config = dict(
    num_hidden_layers=9,
    hidden_size=64,
    num_attention_heads=2,
    num_key_value_heads=2,
    head_dim=32,
    intermediate_size=256,
    vocab_size=8192,
    hidden_act='gelu',
    norm='rmsnorm',
    norm_place='pre',
    norm_eps=1e-05,
    positions='alibi',
    qk_norm=False,
    attn_scale=0.177,
    bias='all',
    tie_word_embeddings=True,
    parallel_block=False,
    init='uniform',
    init_std_qkv=0.0377,
    init_std_o=0.0089,
    init_std_up=0.0377,
    init_std_down=0.00445,
    init_out_by_depth=True,
    optimizer='muon_variant',
    learning_rate=0.00311,
    beta1=0.95,
    weight_decay=0.077,
    lr_head=0.0125,
    max_grad_norm=1.0,
    warmup_steps=200,
    schedule='wsd',
    decay_fraction=0.698,
    decay_shape='pow',
    final_lr_fraction=0.0,
    batch_tokens=16384,
    max_seq_len=256,
    doc_mask=True,
    train_tokens=115300000,
    max_steps=7038,
    dataset='wikipedia_en',
)
Each number is 128 + 32 x the weight over its row's rms, rounded and kept within 0 to 255. Layers, rows and columns count from 0. The size above them is the row's rms in percent of the matrix's.

# layer 5 MLP up, 256x64, rms 0.132, rows 22-74, columns 0-63
size [113 106  99 112  86  89 102  85  89 109  86 127 109  99  79  87 104 120  81 105  99 103 107  88  83  78 102 106  93  84 117 126  93 108  76  91  95  94  89 118 134  86 101  80 107 112  85 100  95 112  93 107  80]
[[179 154  82 157  81  74 155 142 147 114 172 127 178 105 121  79  88  61 116 173 119  66 174 129 165 144  94 115 138 114 216  98 152 102 147 137 149  96 111 140 136 154 148 111 119  92 116  74 137  88 126 158 157 136 133 131 156 101  93 122  98 154 101 160]
 [142 179 147 152  75 155 109 131 113 114 175 135 137 118 122 126 100 140 119 135  69 125 147 151  74  93 151 149 114 107 172 106  91 164 107  61 147 104 156 137  82  92 107 170 186 114 136  70 119 149 182 150 190 125  98 110  59 172 132 151 152 164 133 161]
 [126 161  82 155  56 141 126 111 111 151 151 139 176 190 162  90  90  83  86 154 135 114 166 158 127 126 140 122 113  96  53 179 105 177 141 103 173 122 117  94 191 123  85 142 131 127 109 110 131  68 125  80  94  85  90 132 107 105 144  95 127 138 112 101]
 [143 111  99 140 126 111 111 144  76  29 170 171 188 157 149  99 133 126  98 149 114 170 174 158 174 121 132  57 137 117 142 132 129  97 102 122 106 135  55 137 187 107 130  79 112  81 132  96 108 129 117 184 142 183  95 154 136 117 126 144 128 127  98 132]
 [124  90 112  97 111 145 123 144 206 120 121 128 196 129 183 111  71 184 142 119 131 151 173 137 107 143  63 114 169 137 101 128 169 145 127 165  80 126  82  64 172 129  68 122  85 184 124  87 141 125 163 107 160 138 121 153 123 111 155 125  88 150 136 143]
 [178 140  99 158 129 111 122  93 173 148 127 115 135 117  80  81  31 140 130 153 166 161  81 151 151 102 148  70 100 109  97 105 116 163 142 117 134 165 103 138 187 114 131 140  63 146 122 163 102  89 149 171 112  83 148  46 132 137 104 129 130 105 141 138]
 [141 119  90 160 131 134 186 128  92 133 125 151 127 147 113 124 150 121  87  83 135 102 159 116  38  31 122  88 108 109 111  89 129 175 115  87  60 101 112 110 152 119 120 118 166 161 122 140 163 116 151 127 205 137 115 155 158 103 131 153 161 181 127 105]
 [119 176  96  69 108 116  97 123 151 140 138 161 115 166 119 168 137 149  90 139 105  83  87 195 149  90 123 135 161 138 116  92 159  90 123 106 179 158 163 136 157  88  87 157 127  86  89 143  74 184 162 125 149 151 136 137  89 118 157  62 144 143  62 145]
 [127 190 133 104 133  70 158  59 179 127 126  63 162  80 118 152 119 146 114 110 124  89 144  74 160  73 108 143 144 103 131 121 176  77 139 111 155  92 144 152 136 100 144 157 129 118  92 112  86 123  97 158  58 107 150 110  96 103 170 153 149 143  79 158]
 [142 177 104 155 148 150 121 137 134 167 177 125 147 222 146 149 115 154 138 185  88  95 154 137 132 106 190 115  92 162 128 166 107 181 130 128 126 156 122 155  99 146  95 117 102 116 148 160 165 145 189 134 162 106 142 116  92 121 112 207  82 183 155 137]
 [103 139 106 128  76  82 139 118 155 115 169 120  56 132  97 162 187 112 131 219 102 150 106  82 143 133 183 133 105 141  77  68 120 140  89  93 102 114  96 117 106 130 162 143 110 126 100 143  96 131 114 102 137 119  89 110 155 126 173 149  87 125  76  70]
 [100 172 120 161 122 151 150 112  87 123  58  90 118 129 125 184 125 178 111  68 140 100 175 225  72 103 128 117 119 120 108 150 127 159  88 126  70 118 144 130 157 146 143 145 142 154  55  94 123 133  96 132 158 137 114 108  98 113  98 165 114 173 139  91]
 [127 135 112 163 150  92 156 155 131 132 168 165 141  85 173 231 137 130 150 128 130 119 124 168 117 112 116 159  93 132 118  68 158 152 119 146  77  93 136 120 121 111 140 169 108 150  82 130 144 153 206 140 170 140 160 115 107  97 167 121 119 104  32 135]
 [110 127  95 124 142 125 121 106 147  97 164 144 199 140 120 207  78 135 134 113 132  31 138 123  98  91 167  91 117 144 129 123 157 107 106 118 144 145 140 153  84 141 166  92  89  96 150 114 127 141 152  81 106 190 158 123 104 138 150 166 152 182  67 169]
 [157  87 122 130 171 128  81 107 170  77 151 114  85  57  86 119  92 139  82 141 134 132 156 150 177  83  97 168 138 141 159 151 165 115 155  82 180 104 133 111 112 138  99 119 185 100 145 111 150 142 137 136 145 162  63 136 159 104  66 113  94 134 187 132]
 [135 164 133 163  90 141 102 102 174  97 118 113 127 183  76 141 143 175 188 114  99  87  95  84 166 141 139  61  93 137 136 135 146 102 154  99 135 141  77 141 183 104 182  99 137  83 128 120 136 147 153 133 161 111 125  99 138 222 143 125 127 151 154 180]
 [105 111 150 129  97  96 114  96 115 150  91 146 151 150 118 168  98 169  85  72 115 102 101  86  96 144 122 107  81 131 128 143 123 165 249 110  83 113  74 128  86 107 112 103  92 150 114 120  86  90 152 111  94 121  99 146 107 118 138 169 128 152 176 181]
 [151  88 126 165  90 136  95 174 126 167 137 138 151 107 133 192 135 182 113 173 172 110 129 131 114 155 163  93  84 142 169 135 138  95 151 182 143 116 147 128 114  86 127  84  71 134  45 182 110 122 138 169 117 159 123 165  61  99 171 119 126 154 158 122]
 [ 82 152 199 143 111  93 131 154 115 136 159  88 164 148  73 103 100  88 136 133 120 116 155 139 164  86 126 120 140 142 160  42 118 167 100  80 124 178  89 103 124 134 146 142  86 161 133  76 104  81 142 131 124 171 188 127 113 165 112 164 116 100  72 102]
 [113 150 142 158  84  80  95 118 145 152  93 118 101 183 124 118 122 131  51 132 167 161 153  92 194 122 123 128 171 118 144 111 146 122 158 166  86 138 122 200 100 152  76 119  96 124 121 112  47 151 159  80 160 161 105 125 113 114  62 143 137 111 116 155]
 [134  99 149 112  90 125  97 131 146  67  54  89  74 157 117  89 115 173 141 142 155  75 158 125 141 117 121 138 146 142 153 166 128 140 139  89 101  62 106 106 166 153 127  70 146 131 136  56 120 123  96  91 109 106  78 141 128 194 138 115 111 123 201 121]
 [140  94 143 155 156 152 118  77  75 142 144  75 181  94 117 124 122 137 111 126 142 117 142 128 125  89 212 104 148 111 124  99 130 174 156 137  85 120 107 133 127 191  70 106 133  77  92 196 113 198 119 133 169 102 158 117  90 120 126 127  97 110  88 183]
 [ 81 185 138 126 146 122 120 164 138  92 129 173  81 117 211 193 171 102 121 152  95 149 137 133 160  96 141 129 126 120  96 181 163 188 132 150 131 128 142  75  80  74 161 144 128 111  99 105 100  89 112 149 104 166 112 151  66 119 124 121 106 151 151 180]
 [106 125 157 113 192 112 130 121 167 146 164 147 149 141  82 133 156 181 112 134 128 112 100 174 133 132  48 149 118 196 181 141 173 151 163 106 157  89 131 104 156  92 127 165 151 146 173 139  95 148 129 178 126 110 144  93 171  96  97 125 169 183 165  80]
 [ 87 147  62 118  84 144 131 202 165 122 160 158  93 107 126 124 166  96 199  94 157 128  99 129 183 122 128 117 130  95 118 126 104 183 183  81 138 128  90 134 123 135 145 146 116  60 115 157 148 171 146 173 126  96  51 120 101 163 129 144 152 126 116 117]
 [135 147 107 147 119 186 185 154 154 135 227 153 138  82 150 149  78 139 134 134 136 174 114 111 124  75 175 101  77 143 119 154 169 156 133 135 110  99 120 132 132 123  67  69 100 113  85 165 157 131 146 136 106  89 127 104 177 108 122 162 181 164 145 145]
 [174 123 141 131 133 155  80 107 174 149 147 137 139 140 124 172  70 217 144 194 101 135 112 106 146 111  98 113 155 150 154 150 134 159 164  72 130  94 176  90 124 135  65 155 167  72 104 164 172  91 152 127 113 139 137 140 107 118 153 151 190 119 148 152]
 [121 158 127 131  93 139 133 167 141 179  91 145 121 181 185 178  92  96 130 168 113  74 158 165  82 101  86 157 130 117 163 186 168 129 125 151 185 122 128  95 197 135 129 123 143 141 139  70 126  84 177 118 166 139 111 112 130 114 112 131 110  98 143 202]
 [167 128 168  87 182 138 119 101 182  52 159 127 115 144 110 135 143 135  42 118 162 116 140 155 147  46 126 163 149 148 131  73 145 137 129 109  98 110 123 200 178 116 152 122 201 118 178 139 127 139 160 127 118 148 137 128 109 135 154 157 131 111 136  87]
 [ 55  78 113 106 163 138 125  91 153  49 131 156 162  87 128 121 161 110  76  91 128  94 145 144 102  68 121 144 172 119 193  99 144 101 144 133  96 113 108 150 142 107  87 138 164  96  81  78 151 162  92 152  99 131 152 104 126  72 139 125 143 160 152  90]
 [137  52 167 137  76 131 134 126  74  94 160 154 129 144 197 157 107 194 150 161  59 174  79  81 147  80 160 102 148 120 107 142 171 119 149 121 144 132 137 128 159 112 109 142 101 139 109 186 160 119 114 136 152 140 153 156 108 182 109 138 102 173 115 162]
 [ 82  66 129 166 126  68 102 154 187 107 183 147 129 165 149 127 120 149 135 151  73 150 104 101  56 110 143 117 136 136 145 121 106 113 183 174 108 149 125 181 130  86 158  36  75 114  93 155 131 119 127 149 144 148 155  83 113 123 124 143 113 129  91 107]
 [125 142 114 150 137  92 121 164 138 131 123 202 149 107 119 208 140 164  92 117  73  94  92 179 172 197  89 158 181 132 168 123 159 190 158  96 130 191 168 117 139 158 130 157 157 138 108 152 151 167  99 134 134 121 132 123  83  92 159 142 123 136 100 128]
 [145 121  96 123  95 136  83 201 133 112 149 140 155  92 200 143  80 112 142  98  57 144  78 156 147 100 117  97 118 148 106 147 122 160 126 139 133 119  69 152  77 107  68 130 128 162 138  98 161 102 156 110 109 156 182 111  72 144 134 131 138 191  76 126]
 [132 128 151 155 114 106 127  93 120  82 141 194  48 155  76 165 141 112 134 133 158  91 126  76 137  92 162  71 113 104 118 136  74 128 127  86 110  78 136 108 119 198 119 153 125  88  76 131 160 142 150 152 161 149 102 140 170 125  95 171 155 175 129  83]
 [ 85 112 111 118 153 115  78 102 134 168 172 162 143 148 129 158 154 123 142 185  95 128 136 135 159 156 153 107 167 157 179 128 141  96 138 101 112 157 140 119 168 166 101 152 202  40 103 126 127 103 124 107  78  93 148  80 138 117  69 141 149 198 153 101]
 [171 119 126  94 140  91 145 105 152 152  62 186  87 121 196 166 132 149 111 156 113 132 102  88 168  93 113 109 122  82 141 152  91 154 166 128 101 100  90  66 137 108  61 104 119 102 109 161  93  92 120 151 109 134 140 108 143 147 104 133 109  78  53  91]
 [104  98  48 146 116 153 171 119  96  95 111 130 126 173 130  82 144 120 169 161 116  85 130 180  97  98  98 115  91 104 125 119 136 179 117 107  81 185 119 101 122 179 127  88 156 184 178 148 158 163 142  96 157 144 121 131  74 134 106 147  90  96 147  67]
 [128  96 147 176 109  70 188 137 147  77 154 111 128 162 105 173 145 145  94  95 104 151 170 126 149 145 155 153 114  84 185 102 105 133 110 118 102  88  88 173 197 157 109  71 158 110 120 159 206  87  80 120 129 138 134 113 161 150 152 122 106 123 156 152]
 [174 116 143  94 119 100 124 161 119 108 135 132 149 198 146 137 142 164 140 166 110  55 113 115 127  64 127  88 106 138 115 123 165  94 158  70 100 155 144 142 187  80 155  80 155 146 123 142 152 117 159  82 154 139 128  91 152 171  59 135  98 171 170  92]
 [131  95 137 120 153 126  92 155 148 116 151 160 171  92 166 147 131 132 150 130 128 136  79 114 141 153 166  92 140 158 180 143 160 112 125 107  91  99 129 138 137 211  85 145 112  79 110 143  96 132 230 122 185  74  92  88 107  86  75  95 134 103 135 136]
 [129 121 125 132  94  94 145  92 140 130 107 159 173 216 141 158 129  82 131  86  83 148 115 123 154 158  92 161 101 148  90 194  69 162 132  98 126 132 112 165 155 177 180 104 143 150 108 148  86 133 126 162 144  92 156  64 136  86 122 158 143 179 109 162]
 [117 123 105 165 140  87  95 133  88 133 114 112 130 107  63 104 127  77 184 122 113  87 119 145 133  64 126 171 129 178 170 116 140 153 124  86 136 140 109 144 154 130 162 117 114 165 155 143  93  75 130  83 106 210  62 113  67  81 109 116  91 163 130 125]
 [188 152 132 125 133 101 154 122 130 192 176 133 126 121 111  89 114  61 151 153 111 115 150  84 178 128  95 120 142 108 104  70  87 123  86 173 163 130 174 124 166 111 128 160 133 142 156 159 134  76 156 104 111 159 122 146 180  97 154  99 138  37 139  88]
 [141 115 127 144 129 153 146  92  97 143 113 153  97  79 134  77 124  79  79 108 141 183 151  81  81 118 136 171 130 146  84 179 100 137 163  89 135 100 123 110 114 193 151 109 141 160 114  96 101  67  99 198 116  62 122 142 114 111 115 160 171 151 116 181]
 [ 81 118 129 186 150  95  95 111 184 101 143 119 101 153 156 182 146 145  89 151 124 127 137 170 159 143 174 143 142  88  97 138 139 166 168 131 135 108  88 138 111 103 129  86 113 126 176 127 111  75 150 158  83 120 127  88  69 137  36 104  71  99 159 114]
 [ 67 115 120 184 104 131 179 100 122 124 121  73 121  91 106 124  78 118 148  95  93 151 147 116 156 104 109 129 143 158 126 178 123 173 212  95 182  97 168  95  99 151 100 119 123 134 109 148 130  97  94 129 158 109  86 145 123 194 103  76 125 192 119 157]
 [126 139  68 122 109 144 144 128 179 148  80 102 121 202 169  92 149 148 207 141 140  77 111 113  99  91 115 138 157 121 132 136 143 112 103 166 111  70  91 165 101 135 113 170 117 131 138  78  58 134 102 133 127 135 186  92  77 114 140 136 165 149  79 148]
 [ 89 115 104 170 148 135 122 132 100 140 110  57 108 117 108 110  95 137 149 119 113 140 125 107 113 100 103 121 107  83 110 157 116  86  58 107 198  56 115  71 146  97  81 109  83 134  28 144 127 150 149 137 154 125 119 159 136 126 164 125 155 181 138 158]
 [178  82  97 173 166 160  89 134  98  85 129 120 179 133 121 202 111 115 124 104 107 108 120 138 174 152  71  74 110  80 154 162 122 111 178 106 105 148  82 136 153  70 113 142 104 108 103 102 148  71 122 128 149 158 126  95 120  75  80 154 112 144 162 159]
 [190 115 135 137 121 142 149  64 163  92 148 159  91 157  99  92 136 119  99 133 153 132 129 165  89  75 112 134 134 128  88  88 157 140 118 142 148 114 135 171 146 149 124 128 134 102 225 108 103  93 158 143 108 138 136 111 120  93 125 235 168 163  76 143]
 [126 162  95 172  74 165  73 132 108  82  71 145 137 143 139 197  58  85 123 134 154 127 196 149 126 102 128 132 202  88 133 137 126 126 140 167 146 133 124 117 135 114 182 151  95 124 118 132 117 132 139 142 130 173 119 113  83  96 150 104 187  80  87 158]
 [159 165 139 105 127  96  64 142 128  77 114 132 113 141 172 135 135 155 186  72 147  91 248 147 140 120 149  97 128 140 186 133 146 117  95 159 135 133 147 160 112 147  93 127 114 131  84 133 181 115 171 163 160 100 138 152  94 165 109 115 158 160 107 163]]
# layer 5 MLP down (transposed), 256x64, rms 0.13, rows 22-73, columns 0-63
size [126  96  88 108  89  94 102  86  81 105  81 109 124 103  86  92 113 105  78 105  75 117 112  75  81 140  97  95  72  91 112 133  87 120  95  86  85  84  78 110 129  97 116  92  81 137  83  75  81 126  62 116]
[[147 184  73 121 148 121 139 125  59 126 116  87  33 124 140 155 130 127 148  87 110 137  82 172 184 149 101 128 110 112 129 122 122 159  89 128  83 124 109 104 174 142 152 231 113 115 146 148 151  82 158 158 116 180 137 138 121 158 117 103 139 131 109 104]
 [106 114 143 132 143  77 143 132 193 105 119 118 145 133 163  95 139 153  98  96 146 135  68 177  98 108 172 100 193 114 133  72  84  92 153 149  75 112 102  99 102 169 120  53 102 154 115 161 107 102  95 116 142  57 144 155 114 148 111  99 110 169 155  99]
 [139 103 137 122 143 150 136 141 137 138 128 109  40  88 151 161 118 155 166 175 107 127 178 169 112  99 131 118 140  67 169  69 171 104 123 111 164 101 147 158 140 200  88 100 161 120  75 163 161 157 169 123 140 135 115 155  81  71 117 164 120 100  90 123]
 [ 92 108 141 143 147 124 148 161  72 130 117  67  92  71 148 123 113 150  96 128 129 173 131 130 200 171 117 212 190 141 141  96 137 114 141 117 133 155 148 110 142 137 143 154 103 189 110 136 103 125  78 112 173 140 147 148  72 162 147  99 170 139 145 196]
 [117 138 182 103 120 115 132 126 111 163 120 152 114 113 109  52  92  87 102  55  89 194  86 115  99 143 168 118 152 129 117 111  86 109 112  90 113  94 132  87 125 114 111 158 179 147 114  83 116 173  90 161 118  67 106 107 105 152 177 173  97 162 153  97]
 [165 121 114 139  84 113 111 142 131 140 116 148  94 120 162 151 145 138 170  89 125 121  49  85 109 118 163 194 151 105 129 203  85 101 130 102 106  79 163 159 125 138  77 134 160  87 141 151 134 183 108 125 148 169 127 154 168 115 178 174 183 150  81 141]
 [126 111 206  89  99 119  83 107 164 119  93 123 163 103 160 153  79 139 129 214  87 132 116 148 162 138  87 129 155 170 128 156 112 103 148 187 149 128 151 161 124 125 127  98  88 160 122  90 107 138 163 122  75 149 117  69  64 171 133 138 109  98 123 169]
 [147 120 151 115 114 130 150 174 156 202 209 177 143 127 122 126 165 135 165 182 118 155 162  94 141 156 153 124  90 127 122 144 100 165 108 169 121 167 153 148 117 145 131 130 136 129 186 135 215 107 163 108 114 143 189 116 159  97 112 117 120  82 138  60]
 [138 121 110 134 122  92 129 139 171 163 193 203 144 148 136 137 107 110 159 173 137 156 112 110 130 128 117 111 105 124 107 123 115 132 167 173 103 193 164 140  54 171  96 179 111 108 165 181 150 102 169 131  48 148 110 144 133 115  95  87 148  70 128 103]
 [ 63 123  56 105 151  53 130 142 135 181 106 155 152  95 106 145 103  93 113  86 137 121 140 148 100 168 119 114 133 154  86 115 121 105 107 124  71 130 148 119 117 107  90 124 136 140 116  74 134  75 171  97 124 195 155 180 187 108 184  95 115 155 116 140]
 [121 130 117 174 182 189 127 123 156 116 125 128 113 178  77 170 103 137 136  70  99 134 122 183 167 162 119 103 141 158 146 160  89 106 132 115 153 135 158 108  66 158 172  80 173 109 108  98  94 149  57  88 126 114  80  83 127 163 162 141 132 117 108 169]
 [ 83 122 109  81 177 179  53 100  59  74  95 182  94 120 154 148 161 160 124  83  82 196 156 171 115 107 149 136 124  98 132 126 176 135 118 166 100 142 150 167 104 117 135 136 122 121 120 109 126 166 117 166  94 110 104 138 126 134  99  81 117 159 146 175]
 [119  72 130  75 105  38 110  94 176 121 105 116 115 105 154  99 122 129 108 153  75 150 119 122 135 158 131 139 106 164 173 153 137 136 153 180 179 158 103 128 167  79  89 121 133 104 134  88 170 154  88 128 101  97 123 130 101 193 122 145 145  80 102  60]
 [113 137 163 118  83 153 107 129 126 138  73 198 104 156  91 108 199 135 164  99 116 158 136 100 105 104 112  97 119 115 152 188  97 135 151  95 106 146 107  74 159 138 150 136 143 113 136 125 128 159 134 103 190 103 128 112 125  69  85  89  84  81 170  53]
 [128 142  83 102 144 122 188 120 148 159 158 181 142 166 203 103 132  98 191 152 121 166 115  84 122 147 168 120 118 102  86  94 100 117 129 153  54 170 140 154  89 116 164 194 106 158 150 112  95  80 112 112  97 108 154  74 134 148 146  97 124  98 116 124]
 [125 125 195 113 151  92  74 110  97 155  97 150 113 150 124 106 139  67 126  98 170  79 130  98 144 136 113 101  80 148 143 117 132 137 117 222 126 124 152 120 111  75 136 112  99 122 174 124 153 100 105 146 126 210 103  80 158 117 149 112 133 104 209 146]
 [132 177 133 114 142 149 152 156 160 144 157 108  57  77 138  70 164 180 203 183 135 159 178 146 118 127 178 156 110 156 160 108 128 114  75 126 164 172  80 106 175 153 146 155 115 125 154 113 183 148  96 158 102 135 162 108 158  94 133 113 121 117 153 113]
 [153 127 153 114 126  96 118  88 190 145 167 114 102 165 136  64 120 168 125 163 100 145 108  91 117 110 132 148 109  93 139 180 149 134  93 139 129 138 190 146 110 159 128 123 139 146 166  82 134 163 140 131 200 147 146 107  70 102  87  64 120 205 179 157]
 [ 73 116 138 106 124 113 136 110  96  80  99 119 144 142 103  69 143 156 123  56  93  96 101 161 112 139 120 143 148 131 138  83 131  41 121 145 117 120 131 110 134  70 174 103 100 152 132  57 129  84  60 127 119  70 112 110 133 133 119 118  93 158 193 147]
 [134 139 146 113 161 144 167 159  99 147 114  92  25 107 137  62 173 130 125 133 139 184 113 111 163 121 103  63  82  94 158  94 121 178 130 160 115 116 105 138 146 120 141 107 101  62 120 129 138 184 119 172 138 155 115 144 102  83 164 134 129 102 143  70]
 [122 134 108  99 134 118 156 141 155 168 204 182 204 165 143 174 106 132  95 117  94 147 102 106 121 134 152  95 150 128 113 134 150  70 132 168 117 161 124 100  92 143 134 152  77  91 133 181 138  95 191 120 134 122 159 131 143 110  56  70 147  81  95 107]
 [ 61 148 111 133 101 145 120 123  77 117 133 138  91 165 162 108 163 112 108 193  97  70 112 107 157 133  65 146 124 131 105 159 108 126  99 156 151  90 181 143 168  58 117 103 133 168 172 127 131  76  79 133 159 137 131 128 169 131 109 161 186 133 190 130]
 [101  82 166 148  88 150 123 133 191 130 102 161 142 175 125 178 137 146 132 142 102 161 121 156 136 133 106 139  67 146 142 205 124  81 122 142 180 167 172 148 153 153  68  75 128 178 201 164 121 136 124 129 126 148 125 163 186 126 113 129 156 127 169 138]
 [214 103 144 160 175  87 113 147 129  96 146  67 116  95 102 149  88  91  72 114 153 103 127 129 199 127 133  84 118  91  89 150 100 133 139  66 114 155  72 124 107 158 152 132  96 104 131 128 163 112 190 144 125 151 123 124  69 143 119 115 144 147  97 177]
 [ 88 119 118 109 167 136  70 101 136  83 182  81 153 170 113 117 114 129 155 103 112 180 152 174  68 149 111 148 181 128 107 151 158 146 141 208 132 105 169 127 119  98 179 107 162 157 127  89  95 125  70 111 139 117 114 128 145 177  93 149  97 188 134 116]
 [148 127 148  57  82 124 152  65 149 192 136 125 133 178 143 162 114 122 106 136 159  91 104  78  94 194 118 146 142 100 116 162 123 143  75 150 174  76 109 156 141 157 129 137 141 135 183 100 128 114  89 134 116 162 122 175 199 170 152 153 158 105 141 156]
 [ 85 143 109 151 106 106 138 145 117 161  89 132  73 135 121 155 183 108 113  62 158 132 155 107 145 115 168  96  77 145 151 152  87 140 116 147 133 103 112 148 154  98 163 120  80 145 148  78 118 178  95 182  96 113 175 120 204 128 145 100  75 164 103  68]
 [157 179 115 157 172 189 109 116 147  72 147 115 197 165  94 117 102 167  89  84 120 129 118 110 164 139  89 112 171 152  57 113 130 169 123 169 127  88 133  77 103 184 116 132 150 129 118 168 105 128 174 139 120  81 127 162 180  94 125 151 143 111  91 112]
 [149 125  79 140  86  73 170 122 122 194 168 146 125 148 171 131 160  92 143 176  99 178 166  46 175 144 141 108 151 116  93 155 115 126 117 171 168 127 156  87  98 120 156 153 122 142 157 158 118  88 161 122 164 158  86 113 109 129  64 104  86 105 140 112]
 [110 162 103 167 110 147 149 141  44 134 151 131 128 154 101 127 128 159 196  83 145 164 127 208 156 125 108 147 142 100 143 130 147 121 126 152 109 121 195 124 120 138 158 111  71 148 161  74  95  67 127 122  99 111  90 173 128 147  59  94 146 157 151 155]
 [116 153 158 185  84 128 155 116 181 152 139 119  72 148  68  90 135 191 134 105 153 115 117 133 170 182 127 174 150 155  76 151  94 146 138 135 127 143 196 124 154 134 123 103 104 156 135 148 117  97 109 124 128 218 111 183 122 143 135 101 179 177 115 134]
 [ 96 106 128 134 139  38 170 135 167 129 152 139 165 139 153 129 181 191 114 158 115  96 132 112 134 146 116 118 142 135  76 131 158 154 144 100 213  91 152 118 167 101  74 121 129 160 112 124  88  74 101 133  96 101 125  74 183 129 123 156 135 142 186  98]
 [ 93 107 152 108 127 139 136 100 101 183 114 149 104 123 168 148  84  33 117 165 135  93 171 138 169  84  80  98  87 135 114 101  84 173 154 173 173 156 121 147 122  96  99 130  56 166 147 157 105 142 146  82  70 130 142 108 136 135 133 131 108 127 176 117]
 [ 95 176 120 109 128 171 120 161  62 205 111 146 128 144  76 154 102 105 165 177 135 111 112  51 111 181 115 118 163  76 154 148 144  92 135 116 113 123 134 147 121 166 118 171 120  57 127  97 126 152 118 145 168 180 128 159 161  77 123 153 131  99 148 108]
 [132 145 166  79 144 154 149  59 125 127 137 120 216 144  86  44 113 100 132 162 170 113 110 100  74 199 156 139 164 139 139  63 120 129 139 186 146 131 122 116 142 122 137  99 125 152 120 119  80 135  88 111 130 125 146 159  93 152 111 119 111  70 103 133]
 [117 127  75 113 148 145 186 116 119  83 135  62 134 141 115  76 135 133  91  79 126  92 117 143 113 157  70 139 147  45 134 125 164  91  84 161 120 115 144  96 127 130  97 104 141 156 125 111 163 123  85 148 162 115 133 110 106 124 121 138 167  67 194 204]
 [113 109  92 130 119 153 112 125  88  89 163  64 140 152  89  76  98 133  99  84 137 169  80 196  90 176 124 180 167  98 158  83 169 128 107 160  89 170 138 118 102 104 173 100 157 188 123 123 105 138  84 105 124 107 135 113 182 131  91  99 102 144 115 129]
 [139 159 170 120 126  58 154 114 166 164 217 135 112 103 179 164  89 137 127 142  98 183 173 125 182 123 155 151 164 195 182 121 141  99  76 129 191 116 144 150 117 113 127 153 111 109 152 156 121  98 183 148  88 129 127 126 152 117 134 118  91 119 121 155]
 [117 191  67 122 148 166 125 140 102 175 141 103 160 123 147 125 117 123 170 181 138 128  83  98 107  78 113 165 113 133 109 182 135 125 189 136 190 166 163 110 114 110 129 163 100 134 156 126  54  99 135 115  52 160 163 132 131  98  86  87 143 162 113 134]
 [169 124 106 181  84 144 133 170 145 155  98 119 179  98 128 140 136 120 113 168 183 133 119 153  31 147  97 153 135  65  85 106 119 154 114 145 184 136  87 117 101 145 107  74 140 130 118 151  94 187 119 129  69 134  91 101 162 126 108 130 129 166  74 119]
 [121 126  94 121 163 139 108 131  80 124  67 155 140 142 149 187 151 172 140 146 147 124  93  96 141  93  95 146 112  96 172 139 183 140 111 124 130 162 153 164 112 160  92 160 172 112  86 116 142 122  95 131  59  33 132 174 139 110 113 170 114 148 140 198]
 [144 134 190  88 129  75 153  86 159 179 201 178 117 103 145 124 148 114 120 230 119 148 131  91 124 167 143 136 118 120  96  97 132  97 108 177 168 107 161 138  79 145 113 133  92 126 181 152 187 129 126 129 118 167  90 131 148 110 119 141 132  90  90 127]
 [ 60 159  77 162 131  89 137 146 122 171 151 134 147 160 181 130 130 137 136 109  98  96 170 161 105 184  90 131 169 117 136 152 125  56  91 157 170  69 124 127 160 109 131 158  98 125 172  95 119 102 100 168 134 124 116 166 109 137 145 132  76 128 197  75]
 [ 88  70 132 178  95 160 145 120 130  57 118 113 151 148  96 172 155 159 106  83 111 123 151 173 112  79 156 122 149 154 153 128 152 120 187 121  90 152 124 129 133 127 153  73 119 145  50 125 113 121 166 112 171 130 162 128  67 104 131 146 143 199 100 173]
 [117 135  94 107 117 127 131 136 180 136 180 136 158 161 127 150 143 152 153 128 109 122 126 147 166 125  99  34 152 122 133  99 157 112 112 145 120 183 128 106  98  98 151 158 124  98 182 191 139 116 203  78 112 191 120  87 112 156  98  73 121  79 145  79]
 [112 104 229 118 161 100 148 124 136 148 167 136 138 190 159 154 145 147 110 134 115  82  84 164 109  77 107 121  94 100  94 146 118  59 148 108 150  88 137 127 179 108 129 148 135 155 174 134 166  73 170  99 125 144 144 157 101  97 128 157 120  55 143 109]
 [150 183 131 120 150 151 121 166  87 128 170 197 165  89 145 150  84 185 160 162 141 154 126 148 128 121 177 129 127 143 136 155  87 123  40 118 158 116  89 169 133 148 134 156 112  93 177 112 145 118 111 109 123  56 102 114 156  73 154 120 117  71  99 102]
 [131 138 148 129  75  82 103 126 146 166 205 189 190 143 134 145 127  96 111 153 121 132 155 102 137 133 121 101 122 130 102  99 151 152 132 160 129 196 146 122  63 118 146 164  75 113 174 170 132  80 199 101  98 154 132 117 128 111 103  70 143  78 121  97]
 [126 147 138 109  94  88 121 123 187 158 223 130 174 132 169 143 122  85 122 140 135 149 139  75 133 130 125  93 122 104  67 114 147 122 142 153 131 168 145 121 100 122 172 158 109 147 186 165 139  73 170  99  78 143 138 102 128 103  55  92 104 104 122  71]
 [ 47 147 121  87 140 213 121  99 142 140 127 143  61 154  85  83 143 133 111 121 148  72 131 108 139  88 132 136 109  53  90 150 142 139  87 126 142 146 145 129 155 139 140 111 145 178 171 105 148 161 134 151  92 123 160 112 155 115 193 130 147 103 101 192]
 [107 100 131 133 126 106 130 130 155 143 161 160 153 152 149 119  76 106 123 114 147 164 144  71 153 115 107 103 102 137 114 112 101 107 168 157 158 212 135 119  94 102 131 167  99 105 213 210 130 132 171  86  78 127 102 112 165 142 110 152  80  80 128  74]
 [189  77 105 110 114 149 123  98 141 158 102 138 101  80  67 148 147 100 192  93 137  69  97  95 124 163 137 143 108 142 194 109 126 107 130 105 168 120 128 162 141 194 173 168  91 183 117 150 145 158 144  77 112 167 136 128 148 129 116 118 117  82 132 186]]